From a checkpoint of a small transformer trained on Wikipedia: width 128, vocabulary 4096.
Each number is 128 + 32 x the weight over its row's rms, rounded and kept within 0 to 255. Layers, rows and columns count from 0. The size above them is the row's rms in percent of the matrix's.

# layer 10 MLP down (transposed), 320x128, rms 0.209, rows 63-129, columns 32-63
size [ 90  99  96 104 105  91  97 100 102  98 109  99  94 100 105  95  95  94  99 103 104  93 100  95  87  99 104 101  98  97 103 105  92 102 107  95  95 103  90  99 100 100  94 106  97  95 102  97  97 104 101 105 106  96 105  95 106 106  93 102 111  98  96  93  99  99  95]
[[134 109 103 175 203 104 159 118 124 169 176 112 121 119 109 134 135 118  78 100 130  86 140 112 114 153 106 108 167 109 177 134]
 [130  74 147 102 116 119 159 127 156 157 137 109 132 110 120 137 156 122 210  82 103 158 162  68  95 189 120 106 110 104 154  90]
 [131 182 103 118 105 149 117 112 180  97 122 144 144 137 136 162  82 145 111 100 126 123 146 143 132 169 115 134 160  95 118 119]
 [145  49  88 130 108 119 137 173 153 128  79 167 147 110 107 158  86 190  84 143 145 141 173 132 123 145 159 160  50 121 172  94]
 [ 75 133 152 107 127 173 164 136 177 162  89 129 143  79 119 120 136 166 111 126 127 177 125  85 164 114 139  94 123 148 154 145]
 [158 191 133 140 113 194 104 190  93 141 108 130 209 109 102 101  94 164   1 148 141 172 175 153 126 185  84 105 144 135 157  92]
 [122 108 141 119 151  90 185 116 126 130  82 106 175  85 103 101  99 121 118  82 122 157 159 111 140 107 140  93 119 170 156 167]
 [133 131 137 125 144 146 104 136  39 114 125 143 148 198 111  91  90 137 149 137 219 141 149 190 163  70 117 127 166 192 136 128]
 [147 151 166 148 119 104 171 108 109 175 156  83  69 103  81 115 208 127 134 120 126 129 120 164 115 125 101  98 127 122 136 129]
 [121 164 154 102  78 153 148 124 128 161  91 163  89 119 101 132 147  95 130 140 162 141 103 122 138 103  99 100 100  81 131 149]
 [125 133 144 158 131 185 153  57 156 160 158 126 181 185 146 113 139  75 158 161 193 100 136 150 170 124 108 149 114  97 142 150]
 [172  81 105  96 125  95  56 102 169 165 119 147 131 152 141  72 143  85 117 146 168 136 166 159 149 100 129 101  95 174 123  93]
 [117 158 147 142 128 158 185 156 159  87 136 134  55 127 154 126  93 140 161 123 171 148 119 143 142 142 107 104 139 105 122 120]
 [ 94 135  83 136 109 177 156 117 106 162 204  59  61  94 177 156 103 151 133 131 148 124 118 113 118 109  87 105 117  89  91 129]
 [159 119 115 118  80 154 121 150 107 149 146  80 161  62 199 146 108 127 119 213  67 149 121 173 135 129 139 143 100 173 104 115]
 [154 144 184 163 140  85 115 121  80 118 131 129 114 124  81 145 171 174 154 149 119 107  68 184 143 128 110 155 102 125 138 146]
 [166  99 152 186 151 197 159 119 143 109  57 112 135 130 119 123 166 124 129 104  68 189 129 142 142  88 111 156 119 140  98 144]
 [200 177 115  87  97 132 117 122 119  90 164 146  96 167  58 181 193 132 126 120 145 137 133 140 119 120 115 164 143  86 109 116]
 [147 169 181 143 169  79 145 145 122  82 155 101  89 117 100 187 176  95  65 101 173 119 135 147 191 115 133 131 121 157 129 108]
 [ 82 141 130 121 103 110 175 146 125 122 121 139 103 175 173  91 102 132 160 127  92 115 135 104  80 174 116 104 140 113 102 133]
 [ 80 154 142 133 172 136  87 125  94 126 154 196 130 149 160  25 100 159 102  92 106 111 157 121 131 178 144 135  22 138 165 126]
 [179  67 117 194 118  98  85  87 117 116 138 154  80 133 117 142 142 183 112 128 182 166 105 158 142 111 130 119  70 131  94 110]
 [120 159 152 161  86 146 106 131  88 158 149 107 105  72 137 102 140 168 141 142 185 148 104 151  78 133  90 161 150 118  78 126]
 [123 146 128 128 104 114 138 105 153 168 164  80 132 151 102  77  83 177 157 154 133 111 104 161 121 199 122  87 131 111 108  72]
 [103 159 187 183 140  87 150 112 116 113 153 121 159 124 110 116  81 144 162 114 108 147 121  88 133 137 149 101 101  80 121 189]
 [146 169 123  91 107 118  88 117 175 104 146  60 146 122 198 139 136 152  55 121  86  96  95 159 100 175 115 128 118 174 129  72]
 [142 166 143 151  87 120 133 174 136  69  98 130 118 130 169  71 132 102 105 149 165 149 160 145 130  67 165 128 115 169 134 155]
 [180 121 135 122 145 129 155 148 121 140  77 180 139  93 190 111 150 132 135  47 113 129 104 115 122 134 120 174  96 151 110 131]
 [122 140 118 190 152  89  96 173 116 156 100 123 121 100 138 116  45 125 154 134 158 110 179 146 148 119 157 123 105 112 147 121]
 [123  53 140 114 139 111 102 146 179 135 176 123 105 189 126 103  55 158 156 118 150 103 144  94  85  96 164  99 120 104 103 138]
 [140 133 149 194 153  73 131 100 105 150  98 135 200 157  91  72 135 154 170 148 158 138  75 151 148 127  89 134  77 146 145 112]
 [110 113  71 168 140 124 133 103 143 172  64 133 144 113  92  74 160 126 157 167 101  71 200 141 126 187 169 116  93 125 136 113]
 [117 139 154 138 100 125 116 134 112 159 148 168 120 191  75 104 115  76 123  87  83 128  94 161 173 136 146 135 116 142  99 113]
 [ 80  91 127 150 146 170 155 116 149  57 103 202  72  56 163 124  90 131 137 115 164 108 104 115 101 183  47 105 133  71 111 144]
 [130 112 191 124 153 126 120 180 146  83 139 148 155 124 135 152 151 183 140 136 132 105 172  78 152  96 130  85 131 174 128 127]
 [100  75 112 117 146 156  75 179 129  96 158 127 101  84 114 100 153  67  67 150 164 162 173 117 164 107  73 163 149 132 110 115]
 [126 117 136 120 152  82  54  78  99 124 157 176 130 177  63  74 184 145 121  75 126 124 171 114 105 128 111 120  87 172 203 132]
 [140 134 177  87 133 145 127 106 135 110 125 149 132 140 122 131 159 107 132 100 141 145 139 109 132 123 135 138 143 157  99 100]
 [112 141 141  74 148 163 115 110 173 139 119 170 115  78  94  86  94 204 147 111 140 129 148 170 133 165 156 132 139  68 120 167]
 [119 167 157 107  96 134  95 125  91 126 178 181 134 152 151 101 109 172 131 192 152  91 153 155 106 109  83 168 128 145 172 190]
 [197 150 160  78  71 138 127 234 151 144 135 137 129 152 157 107 169  85  66 163 150 118 143 116 163  90 102 158 133 119 110 152]
 [ 98 150 117 135 118  91 137 163 119 119 138 206 164 136 115 145 125 161 152 156  85 150 143 178 139 192 128 153  99 132 115 126]
 [138 147  60 168  86 142 135  94 139 147 114 116 132 126 111 171  63 131 164 144  94 133  88  88  86  89 143 135  69 149 129 114]
 [136 186 168 167 101 112  90  42 125  86 129 171 106 133 134 153  96 139 115 194 106 106 136  95  96 155 164  86  89  98 140 175]
 [152  82 126 125 128 143  97 113 202 107 116 170 184  90 146 116 123 128 160 207 137 123  58 110 107 137  85 166 116 176 109 167]
 [143 154 173  56 106 105 175 136 162 119 100 148  81 150 184  95 146  83  86 152 114 144 154 108 132 117 121 163 129 130 189 183]
 [112 126 127 102 187  99 110 152 122 154 131  70 201 139 129 150 194 131 143 132 151 122 111 130 135 120 149 101 176 194 156 129]
 [ 87 130 102  96 135 168 114 104 130 146 131 154 185 107 168  85  59 120  20 108  96 124 132 115  87 107 161  92 110 122 140 107]
 [131 118  91  72  97  88 159 167 115 134 135  37 164 103 173 129 161 108 174 140 187 160 150 180 112 100 149 112 133 135 143 118]
 [135 182 145 170 117  80 122  88 162  55 165  84 129 116 148  89  81 107  59 133 143 104 134 169 141 130  76 126  86 160 177 126]
 [155  90 126 132 107  90 129 122 118 132 137 104 160 128 107  96 150 165  13 163 126 148 137 114 130 124 116 161 103 142 188 148]
 [ 92 169  92 103 121  92 157 109 114  83 107 101 114 153  90 151 163 101  99 160 114  67 160 119 157 135 167 105 109  93 118 130]
 [152  74 104 142 146  98 128 164 107 160 124 158  48 119 116  98  98 151 140 108 145 161 157 126 133 124  99 101 114 123 173 124]
 [115 125 184 123 142 160 118 119 147 148 105  85 207  65 124 163  94 112 119 123 184 150 113 147 146 118 154 122 101 133 100 149]
 [106 117 113 183 116 142 132 177 164 130 149 158 159 109 146 140 101 109 189 149 122 146 154  50  96 113  81  82 107 143 148 210]
 [110  75 108 104  85 141 106 105 142 120 145 142 117 160 110 104 143 163  94  65 160 121 193 135 137 121 134 107 161 159  84 158]
 [149 145 152 128 129 135  44 142 118 171 137 113 103 134 106 206 111 143 201 147 132 167 125 151 120 156 141 135 122 186 170 179]
 [143 170 150 103 132 163 150 142 146 122 118 151 101 118 107 120 134 126 106 133  96 123 162 112 151  93 141 119 125 155 152  85]
 [148 162  99 104  82 135 205 117  95 136 127 100 118 105  96  92 151 120 119 147 113 135 136 143 106 144 129 140 146 116 175 131]
 [171 120  64 141 140 119 112 193  85 101 126 133 167 117 153 158 198 158 138 157 186  83 132 122 131 147 150 170 129 129 135 143]
 [112 166 178 190 119 110  81 144 102 109 105 139  91 131 107  94 141 111 129 144 178 113 117  97 187 127  33 139  96 126 116 124]
 [128 104 118 185 120 100 121 139 180 168 110 157 129 118 111 164 133 154 155 158  67 134 131 105 114 242 124 182 137 183  90 100]
 [ 58 138 117 134 127 128  95 144 101 215 156 100 115 137 126 145 135 170 113 118 128 100 160 114 130 127 109 108 111 212 175 137]
 [135 148 137 140 178 126  93  93 104 168 111 171  78 128  97 128 161 124 136 172 130 141  98 225 138  86 130 123 143 144  60 137]
 [116 145 159 116 138 104 125 146 153  99 153 125 124 141  72 140 122 136 163  96 105  83  10 125 181 107 162 148 110 106 133 121]
 [119 129 127 110 116 107 172 107 106 108  99 141 210 137 154 187 116 144 115 146  87 142 164  78 108 183 121 141  83  76  95 166]
 [120  89  97 165 161 133 100 103 130  96 107 168 119 136 151 124 167 139 123 126 117 114 144  85 125 153 137 135 152 104 128 154]]
# layer 10 MLP gate, 320x128, rms 0.211, rows 64-130, columns 32-63
size [ 97 100 111  99 102  92 114 103 100 100  99 104 102 102 100  98  93  93 101 104  92 105 102  98 101  93 101 106  99 101  96  88  95 106  94 105  99  87  93  93  99  93  93  96  99 113 107 102 100 105 102 106 108 103  93  98 102  95 101 110  99 103  96 105 100 103  91]
[[144 103 122 150 116 124 105  94  93 155  97 130 133 151 143 157 187 149 180 127 149  76 109 129 101  86 135 134 150 112 122 128]
 [122 146 117 154  89 148 136 129 157  98 116 153 141 138 141 183 187 130 157 136 116 136 116  87 106 109 199  88 153 167 151 140]
 [108 139 157 131 119 135 104 104 132 118 100 114 189 193 115 107 195 132 104  75 104 141 110 144 133 117 187 103 152 136 134 168]
 [ 90 149 113 134 170 142 123 165 110 162 101 172 151  98 105 178 115 148 106 146 121  62 140 142 158  88 102 100  78  93 147 112]
 [101  80 137 139 165 137 154  94 141 104 121 111 136 108 112 107 140  88 136 164 216 117  95 113 161 117 148 166 181  82 123 105]
 [123 131  97 129 118 164 163  94 173 109  74  93  93  86 139 122 162 132 125 164 144 111 159 154 134 128 182 130 177 124 111 106]
 [124 153 125 155 113 135  92  88 146 185 158 124  96 118 114 188 136 156 126 170 141 112 139 130 168 121 155 158 130 113 135 147]
 [109 115 136 142 142 188 111 106 125 105  91 146 149 148 160 150 161 120 104 155  82 171 117 109 184 157  88 155 143  85 148 109]
 [ 84 171 177 147 106 119 127 103 158 124  84 165 102 126 164 142 212  90  80 120  97 118  98 152 140 151 124 196 108 151 131 156]
 [ 93  95 167 182 101 134  80 172  92 119 142 162  56 109  81  92 148 122 139 136 105 141 149 138 105 207 123 184 130 112 125 108]
 [157 115 104 147 160  82  79 135 153 121 129 102 134 168 142 152 114 131  65  68 111 169 144 155 116  71  81  96 173 163 186 143]
 [189  87 154 168 157 135 131 153 174 130 135  80 102 152  74 137 125 134 142  98 145 126  81 137 147 150 102 175 142 117 153 124]
 [126 166 110 135 106 159 115 106  99 157 111 126 107 170 161 107 115  98 138 133  66  96 126 190 156 135 103 109 163  76 126 127]
 [133  82  98 146  60 153  94 118 106 134 121 104 132 120 114 107 123 143 100 132 127  95 146  85 128 126 114 146 109 102 127 100]
 [137 185 113 128 193 122 102 101 116 117 137  87 144 133 100 105 102 114  40 141 162  58 139 128  99 118 140 177 101 143 113  94]
 [158 102 136 118 102  85 117 103 113 129 166  88 148 132  98 111 114 154 173 156 188  87 140 110 110 104 122  68 112 138 129 112]
 [ 97 138 128  99 128  81 169 117 123 145 112 136  58 133  54  76 150 122 176 178 107 112  98 146 114 152 192 123 165 143  82  96]
 [ 97  90 132 146 131 128 113 176  94 130 170 107 160 162 131  82 142 143 187 123 150 188 127  52  86 133 150 173  48 113  85 121]
 [114 177 119 162  81 166 132  88  81 180 151 128 128 100 158 113 132 127 121 106 100 118 119  93 104 143 147 156 170 187 128  81]
 [194 147 129 113  76 153 162 120 115  76 124 129 150 109 117 141 117  85 127 144 138  73 133 150 117 127 145  42  98 113  60 166]
 [125 123  87 112 101 117 177  84 108 137 121 181 137 179 180 156 127  83 111 190 150 118 107 146 101 170 128 115 143 129 131  89]
 [140 105 128 130 145  85 159  85 153  98 126 105  85 146  96 135 151  77 106 168 120 179  77 127 120 191  96  94  50 129 198 113]
 [198 135 149 111 119  71 132 150 137 159 136  63 118 137 151 110 128 133 195 145 110 174 124  78 110 196  97 142 131 143 111 129]
 [121 148 121 114 144  99 103  94  85 133  99 118 119 146 146 130  80  98 118 114 150 133 130 128 118 130 198  88 103 136 131  77]
 [112 188  96 140 148 138 152 145  82  72 140 147 112 158 140 171 143 136 183 139 138  95 149 109 132 118 127 136 114 148 152 121]
 [154  77 129  99 151 147 112 115  81 108 155 128 136 166  99  63 186 113 101  98 125 128 180 158 194 186 165  93 168 130 158 108]
 [137 115 116 181  99  80 184 192 160 157  86  56 135 147 132  70 126  90  98 148 124 186 200 151  99 116 131 152 150 134 170 126]
 [142 120 123 202 194 134 175 105  90  65 141  96 181 110  92  97 100 117 119 133 136 164 165 117 169 162 144 151 145 170 121 161]
 [156 131 173  90 147 132 156 131 108 143 116  95 110 111 124 154  92 106  84 139  94  97 124 123 191 112 101 137 138 104 163 140]
 [114 134 163 147  73 169  90 160 178 110  89 154 108  73  97 127 114 149 166 121 108 104 143  86 148  82 136 144 118 134  43 154]
 [132 130 167 113 137 117 120 118 133 123 152 135 171 164 156 107 147 100 150 126 163 153  96 152 121  58 159 131 180 138 117  87]
 [118 118 109 162 114 129 135 122 123 180  60  81 100 170 134 129 125 138 141 119  82 153  90 166 121 147  86  73 114 103 161 118]
 [ 76 114 108 160 110 122 106 157 143 127 163 153 159 198 135  75 131 120 104 153 113 161 161 195 192 113  54 152 161 106  94 127]
 [175 173 116 108 122  96 150 159 119 125  91 129 164 101 121 145 151 167 128 113 170 168 188  87 134 126 119 114 132 163 132 126]
 [138 131 161 110 146  94 120 147 111 100 136 180 125  88 122 174 134  93 155  76 100 129 131 181 147 152 122 142 138  77 100 104]
 [106 190 153 178  75 153 181 109 135  93 105  80 146 136 126 123 131 134 137 120  77 146  76 113 117 117 135 142 192 163 162 120]
 [123 105 110 114 143 182 123 185 100 140 180 126 122 176 140  96  96 201 118 108 111 152 123  94 151  61 134 104  99  78 136 136]
 [126 158 196 155  82 139 155 125 130 167 138 118  59 141 102 110  80 129  94  43 106 101 129 173  74 109 163 144 110 149 110 167]
 [177 134  76 111 139 112 153 173 137 133  78 148 153 156 158 164 101 108 122 158 103 115 109 166 145 111 168 161  84  80 114 186]
 [181  99 120 131 163 119 123 156 101 174 196 127 129 161 116 154 135  96 127 115 145 178  99 152 170  85 114 172 105 140 141 153]
 [126 138 149  74 117  75 102 151  92  96  88 164 121 144 145 176 112 134 117 134 127  93 140 119 138 130 108 103 119  59 131 123]
 [131  78 112 112 146 202 206 137 104 129 135 154 147  96 110 106 144 113  63 143 129 107 163 159 140  97  82  62  84 112 144  91]
 [ 78  87 135  88 140 169  96 190 114  98  93 101 182 160 126 112 102 139 159  74 100 147  98 113 108  53 124 108 119 116 175 121]
 [100 137 178  89 114  61 110 144  96 125 144 106  76 126 151  65 117  66 123 155 176  97 110 160 157 107 125 102 126  60 103 126]
 [ 57 150 162  90 107 177 157 166 149 127 160 122 127 139 110 120  73 152 150 126 127  99  87 177 170 162  73  76 169 153 158 155]
 [116 142 126 154 135 101 174 173 164 101  90  80 147 116 157 148 108  89  86 113  91 174 125 194 137 104  86 148  99 151 145  92]
 [135 122  94 134 143 106 191 100  76 127 134 129 100 145 108 127 122 156 184 158 108  81 168 170 111 133  63  85 158 127 136 104]
 [131 115 151 124 107 127 100 115 163 150  86 153 105 106 111 107 104 122 130  62 120  38 100 184  80 134 114 129 139  93 120 132]
 [155 112 153  95 139 141  83 137 102 145 111 107 105  99 145  80 150 160 166  88 151 164 149 161 136  65 101 144  73 120 171 114]
 [123 113 121 158 112 122 103  85  90 132 105 170  94 177 125 162  88  75 153 143 108  79 108 103 189 110  99  94  82 135 102  95]
 [117 164 131 145 164 117 164 127 150  94  31  95 129 216 132 113  62  87 117 147 139 110 125 187 167 131 152  81 139 113 121 140]
 [123  68 156 154 115  83 157  99 144  70 133 142 134 143 157 135 139 106 161  96 156 124 134 127 152 144 126 113  62 183  60 130]
 [100  59 202 156 153 130 156 137 138 137 102 196 100 119 109 155 153  83 157 125 125 146  98 116  67  83 147  69 167 121 162 168]
 [231  92 136  81 109 103  92 137 123  78 121 127 116  97 196 134 131  94 103 133 166 167 135 142  42 120 136 126 141  65  90 113]
 [171 173 100  91 115 104 129  78  85 165  92  61 180 106 132 166 146 211 138 148  94 139  70 115 113 128 127 124  68  99 106  99]
 [123 176 152 163  72 107 115  86 165  88 101 152  95 193 106 146 143 182 169  95 168 106 215  69  80 141 144 117 124 120 133 113]
 [ 98 104 142 153  71  78 131 126 139 132 105 186  91 136 112 165 133 160  75 154 134 111 177 143 111 114 101 156  73 132 107 111]
 [166  98 158  93 131  83 141 113 122  82 130 128  71 163 156 186 143 175 107 132 218 112 144 161  91 120 144 102 125 111 136  97]
 [135 140 142 117 112  96  31 161 122 120 137 155 174 181 144 152 153 110 117  97 122 143 151  79 116  48 133 145 169 149 162 107]
 [155  89 119 150 166 133 116 171 113 153 162 163 127 109 125  96 133 112 118 157 142 136 192 145  90 169 147 137 126 162 122 142]
 [114 134 119 110 102 164 142 196  86  96 158 142 193 100  77 102 153 165 142 125 157 142 181 136 152 124 133 147 119 105 122  79]
 [130 128 142 138 165 119 129 181 107 143 165 126  83  76 109  95 138 110 136 122  73 118 136  78 140 109 187 114 127 120  64  42]
 [145  99 114 149 122 108  93 150 142 128 103 120 135 108 119 124 153 135 110 153 174  89 144 121  56 169 131 140 152 143 140 128]
 [185 172 113  95 119  90 149  92 118  50 140 144  88 125 193 152 143 128  91 169 112 119 186 133  90 153 124 112 147  87 121 118]
 [154 143 115 170 132 179 171 103  47  84 106 162 104  71 159  96 178 158 117  59  99 144 111 158 150 109 135 122 172 184 133 214]
 [131  73 129 145  51 138 169 105 131 169  71 143 127 129 152 135 131 111  94 149 130 153 114 142 136  89 162 179 114  81 163  85]
 [149 148 144 141 172  99 111 192  92 122 120  91 113  99  67 136 114 142 124 113 109 123 157 140  84 136 203 126 104 125 115 119]]
# layer 10 MLP up, 320x128, rms 0.206, rows 64-129, columns 32-63
size [ 95  90 103 112 103  93 113 104  97 105 100  98  93 100  92 101  94 102 101 105  98 103  95  95  98 100  99  98 103 101 104  96 102 105  95  95 105  87 100  98 103  89  98  95 100 107 114  98 107 107 103 105  99 106 101 100 100  91  94 114 104 101  99 101  96 109]
[[ 94 185 123 141 148 117 107 172 149  92 112  99 104 157 146 175 116 117 155 125 147 160 106 102  52 163 101  92  87 147 172 107]
 [131  85 116  89 160 117 136 125  96  85 114 119 106 135  79  83 125 130 225 184 141 157 150 133 135  62 154 143 128 184 154 187]
 [145  71  80 172 149 147 151 123  67 156  91 122 153 166 163 154 172 156 175 205 183 100  99 117 115  90  87 191 135 120 110 139]
 [181 124  80 112 126 140 128 153 152 100 142 129 141 148 104 124 129 124  95 107 185 103 140 175 161 126 138 195 127 130 128 127]
 [169 132 186 157 146 140 147  82  93 100 151 117 144 106 130 128 182 176 139 114  97 142 132 145 135 114 153 175  93  92  91  77]
 [ 64 129 120 165 128  74 109 128 124  86 161 105 152  99 150  89 189 169 110 139 193  94 125  59 127 100  81 140 195 135  79 103]
 [143 102 117 123 111 103 112 161 122 141 116  60 137 114  94  53 169  97 140 141 141 150 147 104 106  91 166 196 105  90 151 152]
 [112 134 132  89 105 140 114 150 125 173  72  94 115  93  97 142 126 164 180 141 109 119 132 146 188 120 102 149 111  94 108  99]
 [ 98 131 142 167 133 111 131 151 182 112 132  71 147 196  83 170 132  68 117 151 107  68 155 150  91 125 127 133  91 124 187 146]
 [104 216 111 154 115 128 116 127  91 116 145  73  73 121 139 113 130  84 170 164 143 139 109 107 148 121 194 140 162  96 123  89]
 [127 182 103 136 117 110 195 107  76 208  84 118 107 106 127  81 120 161 189 152 123 172 169 105 101 149 163 135  92  73  68 114]
 [165 102 131 123  51 148 149 125 166 124 112 107 223 126 150  92 136  94  98 119 212 140 159  72 113  62 109  93 144 173 138 123]
 [113  89 139  90 123 162 179 145 111 130  79 154 138 146 112  49 144 123 149 134 132 126 169 155 185 119 139 174  93  55 142 132]
 [163  86 143 120 162 191  93  84 119  45 122 123 154 141  79 169 126 116 181 112 168 132 158 145 127 115  84 149  57 115 108 122]
 [130 119 109 165  64 166 139  95 148 156  69 121  91 137 123 118 106 118 101 124 159 129 138 101 155 175 118 136 167 177 132 118]
 [ 90  97 122 119  74 149 129  70 111  90 150 123 128 117 129 107 139 159 104 184 212 106 107 109 106 170 121 163 169  97 111 120]
 [106 110 102  91 148 124  80 129  93 135 161 146  69 154 114 104 106 140  93 116  98 145 116 141 120 134 125 144 177 109  74 143]
 [134 105 119 120 142 132 141 152  93  96 163 173 148 213  36 105 138 109 167 113 152 141 147 100  77 158 106 148 155 129 121 100]
 [ 95 157 128 132  58 111 140 133  83  77 150 125 189 150 140 189 172 132 112  90 141 161  80 121 190 119 106  86 106  78 102 144]
 [ 92 143 145 112 175 133 114 169 140 140  67 134 123 112 128  64 129  62 163 126 116 113 116 133 172 111 151 138 114 173 196 144]
 [116 148 154 149 153 143 114 103 148 149 193 104 172 148 104 139  31 109 117  73 169 128 181 106 150 144 169  83  85  97 131 114]
 [127 171 151  97 119  96 126 141 118 121 176  89 101 133 134 171 149  63  82 112 116 160  90 168 100 126 106  57  44 116 100 122]
 [152 160 126  89 133 101 174 115 199 100 176  77 120 153 144 116 105 173 138 181 141 104 122 209 104 152 102  93 159 108 160 121]
 [ 85 125  91 107 128 130  97 104 125 128  81 182 127 140  70 154 110 142 143 117 141 131 128 127 112 168  89 139 122 104 124 156]
 [152 137  77  61 162 113 184 125 172 145 153  79 184  88 137  87 179 165 161 158 116 144 162  99 126  65  86 160 113 142 135 128]
 [101 130 140 152 154  76  92 116 143  88  90 123 199 140 161 154 137 135 136 155  98  64 184 121 174 110 156  75 121 167 122 141]
 [ 60 121 159  89  93  81 127 134 131 105 148  79  82  60 104 149 139 169 154 163 130 134 134 197 140 129  86 148 114 134 117  99]
 [174  87 132 122 131 149  74 156 164 203 145  79 132 148 154 114  94  79 160 107 173  49 147 130 176 128 141 159 147 142 175  90]
 [117  99 172 118 119 140 141  90  63 151 127 104  83 156  43 186  75 116 177  79 171 130 125 119  64 151 180 147 132 125 100 148]
 [107  64 107  73 102  75 109 158 136 108 116 163  76 124 137 139 140 181  86  97 132  75 150 151 143 136 129 106  80 158  82 160]
 [134 113  47  77  95 130 133 124 186  77 128 122 189 174 113  92 173 151 130 106 118  75 145  93 158 108  84 119 137 106 140 105]
 [149 194 150 140 109 141  84 165  82 133 197 177 163 123 112 132 165 134 116  98 133 106 159 110 118  67 140 101 101 104 145 174]
 [159 133 142 148  46 112 147 154 104 134 145 160 143 123 168 173 126  46  97  83 192 127 179 108 132 153  89 102 143 102 109 170]
 [153 145  75  98  79 110  94 152 159 141 108 141  92  74 112 120 117  82 116  72 133 158 191 149 113 174  56 142 146 131 116 132]
 [141 145 179 111 180 190 178 113 106 126 123 143  99 102 112 164  76 173 137 177 110 114 158 146  92 157 167 150 100 121 131 193]
 [143 130  63  79 154 158  95 128 132  67  88  70 133 127 116 112 132  95 168 181 142  63 119 133 116 142  95 134 102 120 124 101]
 [111  77 100  84  95 123 165 130 123 155 151 119 142 148 153 102 158 123 107 154 140 135 108  66 196 128 109 147  95 108 108 192]
 [135 185 159 156  83  94 107 171 170 142 139 120 121  97 146 125 118 159 134  85 149 151  73  73 135 122 142 164  78 131  59  89]
 [125 139 123  87 171  87 127 129 153 131  89 161 175 109 100 158 109 115 115  93  97 131 108 138 166 160 200 149 118 104 131 101]
 [168  69 138  81 150 130 106 189 167 137  40 103 139 110 125 110 106 132 104 126 134 126 103 121 175 135 144 112 192  89 116 151]
 [206 109 115 128 185 181 166 115 151 137 174 107 145  81 101 135 109 139 110 122 110 112 165 115  52 148 147 133  86 105 145 134]
 [ 82 179 116 141  77 144 147 177 103  80  86 106 100  93 154 196 151 157  96 117 128 109 101 103  93  96 139 154  94 175  55 103]
 [194 135 102 115  77  52 192 120 129 117 169  85 146 135 180 156 189  97 129 132 138 180  89 119  83 102 150 121 135  99 120  85]
 [130 145 118 109 123 153 172 147 112 129  42 155 145 126  98 151 111 198 152  70 139 182 116  62 141 150 152 117 124 150 174 155]
 [104 123 168  87 170 123  87 130 130 140 146 171 113 123  97  93  92 115 136 125 162 152  99 162 181 129 132  91 111 162 176 108]
 [111 105 135 100 171 108 167 146 168  99 126 175 131 103 118 133 109  84  76  97 109 142 129  85 139 113 130 135 160 121 156 112]
 [134 138  95 136  69 157 134 153 106  82 102 108  93 107  79 121 176 148 178 105 154  90 179 106  96 123  87 231 255 193 130  87]
 [112 137 121 153 166 147 182 135 155 140  69 166 114 160 124 116 117  98 132 149 150 120 180 137 162 126 161 183 169 107 159 132]
 [160 115 149 179  79  90 150  65 107  83 108 148 117 145 134 130 101 120 150 130 170 140 138 109 128 111 186  89  85 124 116 138]
 [ 98 132 147 133  90 201 136  93  77 141  47 185  85 166 110  65 141 169 105 142  81 109 155 100 173 148 156 159 124 127 143 120]
 [113 106 154 135 106 134 158 168  80 116  87 145 126 109 118  82 107 161 143 130 153 176  97 148  69 132 169  92 160 103  80 137]
 [124 152 121  73 120 151 126 127  65 137  98 131 145 119 108 112 210 152 137 109 103 131 140 179 147 122  78 119 190 117 168 116]
 [140  80 166 153 107  41 118  74 135  95 163 159  98 129 129 133  96 103 145 153 142  84 107 177 105 149  94 142  61 117 146 118]
 [177 127 152  83  88 102  87 117 116 163 163 141 132 126 133 105 134 119 127 118  92 196 129 132 127  73  91 137 112  89 136 184]
 [ 85  96 132 198  80  93 191 119 138 124 119 105 112 149 146  84 183 126 127 184 117 119 130 105 138 169  88 147 123 103  68 127]
 [122  99 162  86  91  74 147 193  91 171 114 107  67 120 128  92 111 138 139 154  71  97  91 149 173 141 105  72 111 120 170 120]
 [135 146 117 108 225 102 165  95 124 124 132 126 127 153 124 117 107 154 108  89 127  63 140 158 136 195 126  96 125  71 112 132]
 [118 138 126 154 166 143 124 116 124 104 147 123 132 153 143 123 136 106 186 127 155 112 160 142  86 117 129 143  74 169 149 107]
 [113 112 152 136 118 127  96 101 125 146 112 110 173 131 111 145  98 147 147 106  98 168  81 108  96 156 119 146 135 108  81  81]
 [ 77 133  95 146 143 128  60  90 114 152  74  90 120 127  98 127 111 142 100  79 123 101  68 130 117 125  88 154 142  96 140 184]
 [108 144 130 123  88 142 136 119  95 156 108  87 122 100  66  86 110 113  70 133 110 140 133  69 108 137 149 138 159 111  74 118]
 [ 71 161 159 123 116 105 125 106 150 170 114  79 117 147  97  89 162 127  99 140  55 142  70 139  96  82 123 165 105 212 153 102]
 [151 111 195 161  75 114  81 163 132  83 110 112 115  95 131 122 134 147 154 120  97 120  99  81  88 113 147 111 132 148 154 123]
 [137 183 169 197 115 131 117 208 167 117 159 103  92 138 100  84 148 163 110 121 144 177 131  75 155 143 170 134 178 144 158 147]
 [102 125 118  81 164 100 104 166 143 124 171 113 126 116 132 111 159 142 124 100 114 100 175 134  93 118 169 157 103 131  88 103]
 [130 115 106  48 157 103 145 110 136 127 145 152 155 137 176 125 148 128 136 158 132 139 152  93 141  87 125 108 131 105 105 128]]